{
  "num_hidden_layers": 20,
  "hidden_size": 128,
  "num_attention_heads": 2,
  "num_key_value_heads": 2,
  "head_dim": 64,
  "intermediate_size": 192,
  "vocab_size": 2048,
  "hidden_act": "geglu",
  "norm": "rmsnorm",
  "norm_place": "pre",
  "norm_eps": 1e-06,
  "positions": "learned+rope",
  "rope_theta": 5700.0,
  "rope_fraction": 1.0,
  "qk_norm": false,
  "attn_scale": 0.125,
  "bias": "all",
  "tie_word_embeddings": true,
  "parallel_block": false,
  "init": "uniform",
  "init_std_qkv": 0.056,
  "init_std_o": 0.0695,
  "init_std_up": 0.0801,
  "init_std_down": 0.0801,
  "optimizer": "soap_variant",
  "learning_rate": 0.00655,
  "lr_mult_o": 0.949,
  "lr_head": 0.00745,
  "max_grad_norm": 1.0,
  "warmup_steps": 200,
  "schedule": "wsd",
  "decay_fraction": 1.0,
  "decay_shape": "linear",
  "final_lr_fraction": 0.0,
  "batch_tokens": 32768,
  "max_seq_len": 384,
  "doc_mask": true,
  "train_tokens": 144100000,
  "max_steps": 4398,
  "dataset": "wikipedia_en"
}
Each number is 128 + 24 x the weight over its row's rms, rounded and kept within 0 to 255. Layers, rows and columns count from 0. Numbers have three digits each. The size before them is the row's rms in percent of the matrix's.

# layer 5 attention output (transposed), 128x128, rms 0.0697, rows 88-113, columns 0-127
096:133112150156102126105151141097118116098176097102141118141105125128083111122142112085139156110102130146117122125139101089139134152134142108162137164150077111137156110118142135123137138117177132158099116092138127140114128104158139134147131120131127093158119138101110128141127166093103147151162118160094113164156175140104133109075122087156114111087129175189144127118137107184088131152115
087:137143129127084137113180136113104146149138159132142110072190180181130160141102132175121094065124147147114116126147135117146084111115152133124166176112135095107104116143140114119118117132106132162168152129132120159127127109103124143145123156136129117109162136149150117100155098164155120116132101158131167102106101125079158101110142179123094158138127139123108141111143131127135108114141
101:167115172142152092153138107128142125134088128160181145165140114083158210141105106092113151113120185072142096098134128125161122093124130142097136125151132131117123100125125111156110106120140096135157118114109110114099136140087139137107130161119114117151091122123131137143168145163138153126107143131080106099118117133147127134118164145090135126107134077106106127139084134103115097146132
089:177138146116137178145096127122136166170135134083081134146155139117169144077144144123116082136112143116145108184167121118114157087133164149121131116116095122113166122119138178117128157101125138142149164120097119104128164103146123135114128107104139118153116090140145059102168122137132145147114133132121099122140135121126132124159111158141170139152087162157138122086126126136166150098134
090:102107146134119108111123141096132160176133079148119161108150076167137163093073111158135143121144139135095161127129096138084174093195145123139101138112140129132125090106143134091137166154113132138094171145130146179108107176095119126087122112151116126117116117104121116104132134130114085130130105121114090097145174132142128107123143120155111126139133117121141093120128161142149103107129
086:141172154148131095099094136117071138143102125158139139135157101141107155092093104111122130137131166128079192129109133098099154166122128125120126142121122147084082089053143138130138088132111057130105137123154138167146132144124122087126107106136147136109142107114144158139104120139125124149145163102139142116133109120133135160153121174138082126143168130116149117122136160143124125125105
084:136122126139109108118164136128133169134144080130100148117124124139134113157095123119055100174149111142079121118115097123130141144132128150108166112120116109069162117105120111151163110141145124147093165156135116074138136150164116142122112176120155136162138145184122122117100133127105103090104098122143120146158143149113148105123134158119086166126073147105144144126113100144130127123180
089:136160133081121090091157108124162099145163088113144081102124159132152133139149080127124131094107121110138161092146114163145134117153119124134128115144148112091132098155116118129145118157095148121090121120136132177107141151118116183149139085103078148129133133168146159101153100100131122113097089136120156132120135096102168113152155097159141152151150109109093149093111128143120132082126
102:135152157176135107127158126165141167121082174141125116092133159129118091128120139128151068140108112137098127134123109136131109148103138152117140134097148167128082104140120155149173150128146077107124153154118127152138106114154139123155149086114121108167111100144109106169145151162154128119129095134107172111148102091114096124151111146163115141125142189115156131164161120122152133125171
083:107149137162135129123095092120151125138133116139148121106117153107095124168139127094152170095125167151097157091114134144076117134139136148128155119113133104136143101084111135155145091121112118145129139111113155126106092116105099120082131094113147086133134136108134092132103188152083180106116154161125110136119087120107136164107116135093095096090179110136109166163129113101143140121143
081:138150177143142114122169154104092128151131150111100129188106113156152128116095124124152130106128117099112107132139074140153116086115139145133150148132115130172099122134111117118144142172125111152135081162119097099175125149105119112144107111119128087100095125098096158128161123166164115115115107123124144102138180115156098083123156166139159113129136109134127108145111088114177115130171
083:114103068153125128137094139120130131145131123112120161093120119122116145126168103122100110156141132139155162133107115152122184144142120155120152109095168106108170141110089098123121148114104124126133132139128123178100164152123121120120176122102110157137166133164144096096128118137149165121149098153157131116133094163106155157091095055134156100150163128076134132106123140134168149117140
087:137132073133135144145120109093147128111151105141129106128130097144145089125129142135116120136168139122123156150099115108160120103107159093142140128118134119132135128148095107153172130101110180098080100139110114103139148088127100132125122114187085145088166136174114129096080092099099102074152144106131113170146112166111147083143131145135083126133094126117139151146123131157111126113098
084:077168127114121124142090116162076135114100134099113093118103145135168123149116120118154147124100122123127147108146147110137139155128117136128154144148103078174083145118132136138091120144131142120189120084142125132137115082116081091163143129124112128092130113112097161177116150141128110160134154129111173108101129105135120133117080177143162111120170111148106121161172112104119147139120
079:140117122149129144148121158100140112146132120131107141145114084098119108119126150103097144125124082092164097161101155142128094130090060100096100167157132106134150133122127156164162162132106138130142094083135135113137141151145129146135094128133153088152109122127125146133135116075138151142173168109121142110106143139141107154119160085105138115117093160157102048125134112134106128094140
095:127136132140155131107097095147137159148149103117111113101116146139121089120153141155148106202117112092091071079108122102140136119116120174123104132152116113198126158145137180112117150130116101153137152089139188128120140128131115137105121118134168131123115113147096162120144120153102148148147151107119122117116151107132143124131095176140146156153120120137082161153161141109147122139176
092:147127124150115124137146159116124080060121108117165117137142132121116111128169096121170190122131118160109137137132135135097134166116067130141154130106097119138112138163139160160125134163141145122128080143168121124111117110111151149169104171134137113139138104117105123106102107123160111127189157128119180159122127167132148112122130144146149131072147118170139141153132106142152160166152
079:156171135119124190166156140173145125129131114138131116168121129126101118094127121103138091136090137147122133160126114140095070145110135153095106135119134154099131120123129102114112175105149099135104115115117111092153150073128159126117122086149135118161117104158110131121123094167099134134137151050114102122134096126122183102157132121111120097144091118139126120112144119125153143173170
098:107081160100119105103122138145153128138161145121108145154087093108110123112131100110114132145097116077151118163123120128145135154128122138133101095162123118126116132136125141096164127176148095108118166122116167145126178124123122129141149112134127144181093114170146110140108173118141162113172151132104114129165129108098128097151137153164143166125114156096140193140143101186140163116118
090:118151119128182148077133126107128107130135126132190117146118151096111123128102145100136118121119100159126110144068106130109109127072097149119106116118148097128093128118144139172108126109154078108113136110156078123142100092159135129106124150102139088140121103074128155165142102121138150164138152095119139138121098130152094139165115160138157119088149098114113132125085119089105140157131
085:131151129170148086132140075108148124127152111125117121113165118122166138119102111124118113124145103143081105173097116135124147127137091157101126136109098117095112087110166127157114102149107171087104155106094122149042119127131140131092137145104134087123149105094120131156116105169148062109130092114140155129139148087140126132117118108107131119115136151145138102127146111169098117135147
085:119129161151150153129139111097146165161150110149150092056163174132158126117120120139162127120124123112151094146117155129115101085103141165140117157135113079105116107122133193117175125149131132134143140140114120152128121167105130116184136138119127143111097177117155139141140124105115140123152100149096091127160099090111113123115169134125157167100129146123103087107114119124139084105144
094:114110124116091153110079130141120134152136149148165126111172118199131114132122152149114151134089130156147159119099132118116150158146145189145150122135142125131102133136104090124136073064116150150114128107149113137090116110120142138122105122120114146168164094131121142150165137129146086072109116145114125104116107115091165164120116088139157155106125153099137154099129158159155147134107
083:147154109076137112141110137114146136150079157188124121136105124144142182121136133104124169195107111121135124144105119147149127076127146106120087112114124163138144161101163127138108157103106129107154147148106140123106140112118183121070128105121106104107123133127097113115133109111141139148154083118162125120117113100124053123128149128117128127096147169108162133126132136136182149140130
101:113143096127137154128113113134102162089085128155145103036162150125130110161131111119177140135187140175131144114152116120117082146108128124138123135131138120080109168154143135133115132104138089153099135134136092104109106088115150152152164134117100125132102103108146110150107136149131095126157125120123165133099119077144134100169119146147112141140154130115179118144171102141137148119143
087:137183182130124120121157090149087088105105114115127115128100127127134151101102166083151109084134127132133110136109144169139171114124150161115120125136124168164136147159130154163125109116109105109126166097163123164159077098148096161083147163103123141116140083132128118141118121158125093147140133102114156131127155124111122117137164142141127143161128137187100131165126150160105145137144
# layer 5 attention value, 128x128, rms 0.0562, rows 89-113, columns 0-127
092:092140115147172127119082089156125156111125074177103127141097098117151124129121097085125128183124145104124156118132152163127142137143146116126103138132149143143141139117141142140122108102159075117124143170138128066097097138117130134145136061118153103106109102113077149154117142079087104126112135155144139165160129101129140116123130117149113133105075163124154119138112142101113137123142
103:119129102132103107098116076125148170128149158095093140140111150153120093119077139172161091179148107169130110134133120163110149205142144107147117122089130098087109114105140144091124151145121179148135153124158160138160104102130097132136126131126128125122138109132114087126099135092134114160123124145142103131150156128167112118162125110107117139142159139115154143124149148121157183097131
097:113107082140154098120125112111093079081162133173136104139088138157091102176138110143091166095138122119153143132122133100103111155138103112156109112171154138145098125114120140140114097158131144130096075150108110170132114136124136133129158143140102167089140149111145160185118147098145150138142116163124152126131122127168108136148121115097119115096139104098125095151100127109106098174134
092:187159121144157144150138122168133132100114141108095082141081166139128118163135152121096086145123128104174127102132167133160112141089111130108172120180124150111098147123152094135111124145127102094163116103120115105126131080143128154142159141116078140137149148101123113122130113124134147124127154123146192166077082127091145132101102121109132116140118127128096140124125094112103157126112
094:115126149132122143166089121115150135149133145119150109149075156156143116125159144137139110121116127135172123106160097178135134124131122114134127099155109124174139165153105111146085143138144127122126148123089122049120125107124101128141096106092113089113094122121103145121168159102164114117093101109091114114116122166059106106115130065105140121113119165131115149104113118146119126088147
098:088163139109132171123087129138154105139137121122116093175139128154114141111170096135150132129106151131127134175069168151114138087150111094154114161133137103154093144123165161100080128136103147087170114137103127161109117108087150105103148086163131152103125085096122147130146100155131089136140170152109134140110125122118123133124152084137149115128134126158137092124141162130132124125092
102:111123114178156175116101162124098161113087160168061135133107120149125113119099109096154135172156147101110103152137171071139104182098136145119097128104127133122127170125130145128154146106172096119128115141155129121081137090104140109148129126158135140123110140089111128137120136155132115127153127104143141120159143155122104160089125118155099080131108145117162148165118134123146152115122
103:114127102087149142127118140091118132157190083170139160099180130142141183142147087133135161098132152137121132116111151115152145137115138141181126119157107137114165122141120119133116118111109147129135105131131122101137136127126106142117106096144151101104195135088125155136157114098125104127133158130115130180115145111142159134073083125100082125152098111137075114098118120124099123090136
088:129103095116116114135130159089143156156111154129125166137115106145140147132114107107131117136098140111138143173135118152188162128132141124166113119145118130095112132115121122078092145142142131129089123103151078121150121145180164177136137140129096123156101109123101149136131090105135108173132143084140113109087185156151149087120127170107143150143106129101135107140087170173138105143123
094:103112108132130098151120134161159169098149080129146147079154138124136099157131125148137111167131164135147126114138166135149147174129113094089148111095137130079130125153161151135125106150149151098130188107142166146098145106092133154120123147165124145116183143126120118142151154089119117137138143168119119161109093146086142149130084115128111148132157134100089095100125156132084129134125
091:119142121098126161096154125110117139155100161164133087133117097124144092125140152100119116095150115084104106135140170084097103101109088142165139124172108139138116142135129144133131120130118110091089122077132110148145132109161132150126103095154116102096114113094093130151114132110116113136123153089123144115151170124137127102158144161149141121077084104176156156161096127099090154109105
098:110117157081145135104081152144122129133104140143120123161136129142132134120155107138127133094092107109138116141135155152102133119149089135114112147144143123186167130138161130096116111155128085095202152123140166147061107161138150153182094159112158131156095122126126120159136147171130148166115108124110147119119149128141107187129133089127183131129109123120124126127139131140103124142171
095:173090140134107129134149138126141137142098149172150165104139120111111157147129110122125108131128179134162111137153087150098097116127157120073162127098131142106120129090120128154158103098131120156070103147152146111139075108090141126130116117159123067156107170164143108130163142101164113137133107113144093115116125163110135110126145125116076140108077153104120127108096139130128096133145
085:115155158122151097100155095166108130108130157121160117122115143137152143125123154102164119100152171190092131120165088116094158136124152152154111136109125153140162141125131115142131117127112117147095166148118092162116130140114111127110153142140086164127155148096123158092109102166130140131094104152106112139111116120127103161153142158120153150119155095085147142065093120163137121182138
100:142142140118111129133120126105098135132102157178160147149138103115109160155081107093097143091177156124181144150117120147123116131142179099091173155137145146079113116107147096144144093149132121115122084160137104147146126131103170123162145145117129082100125153085150099119128161142162116129068138132105097115127134139110123146105156112095095111126173136141134116125103113131155105143125
095:092112112118119144138125136107163111138135139133119099130160172123157104147101191138122110138129131137129111119148121127109075106145142121091113154120139118117156118110100104081139128092107112136149192108103135112125169153128120121104111130162178125109163166131129179165158105142124148107093117138149080115108122074121093155125115120131117162170123139069169120120141150113103102137108
090:109135121116124068127106135099143118110110133145108152098143130131114121144110153135140181110120133116115113146112116099168177150137137114161165138136100135176152125110135158105173166150107156083151135154092120110132098191099104126122147121098112120090154165110154155121157138083147125125115116171138128146112120127143073159123130128113130150142185151110153168126129116124115105092091
101:149137122146110150157127121084104141100103134107166094101147158137150134134121129136128082119187130158109116127116134090133130097178093187130154123119147155131150112110124112139108106116130123155140114128126134162137075124172165120156116147115115149104162116112094134129118094137128129123119106155138117097104130142157087161120113103149132101122162124182071112129128131055165134106149
099:147108133100090109141134143120121162138184128163098171140141122119108111100133155149158171130139159128126142133161143123179100168124179107135124139163101123143163139114146120102135147113101167147077146096136192121142137118103120087132093107123120162119130144167155156088130121104133140099091108120103125138119151105143109119104203103104151150145121117141127122112159130161144128131126
093:133140124077114139103136179143111129154124108165136143151086142162127127159164111141123141155121167149129132109105121138139125152124163107149089123167147081128095163076118120149137105108119144162152144092132118111137125136111089114155127115169118172097103114088134177093143100058125135125083152128102134128112122132098143121100106154133117129173094139077137143129126139103156133123110
091:148122113133154146128104111151112115093096144121103122155127103156158162112176122123078138165148140137085127063143139134151109183171150078136120120130122140084097116106140091132139132122128149146075130158162120087136140108123136154106115125162159140124114092111110126124127151151159094140101137121123174138103094143116112146096083103150098107135117119095153129110151115126096173140127
102:121186094122171115139149132099118139157105129144092128108114123108120145118187116129152119089158096161114150136143127142119073090147140089090161105113118155124132169139119132128112171158108080124129133118102125148134112121132136086164141122088159100100118165142097106088110114120136143169104147099175138139136136112125118081132103115150105114139091103114134143174142131094111160136121
093:107077129153106110119163147153131140132137124074139141136142113130157109105079107160132102069129105106153125134142101145127148116142089120139155113165162108143125088121136125112155072140169097145112083078180115109113093147138105109113124133103114140144105110137167131121093155138130150127088159098136111135099118136124128137118071151151126104152116081159130111136113106103087127113143
104:148135135133131098099140212131097091137180133133104177171097135140155161142131123154109138115082127128094170130131128096117146135136148134118117126125125101127117077080105134129113125138142153132157135151126170098161128135123094121136121113183157098126142144119094168118163115118112113132110114112124124166175132110119125137068140102111109082117099160134113147097141139120123093107114
088:139116112114146141135123146103177155155134113183093115124160185134139151145128104117151157160114126117136184125144133073128092174084122118139179150111156102117132116096144140096117152129155139155119087138134100146100133113125131097171152089076134102146157122109121160112127133109133156103149107154129116156137134100186133120118133128089122123155122133105116083091121113128164119125131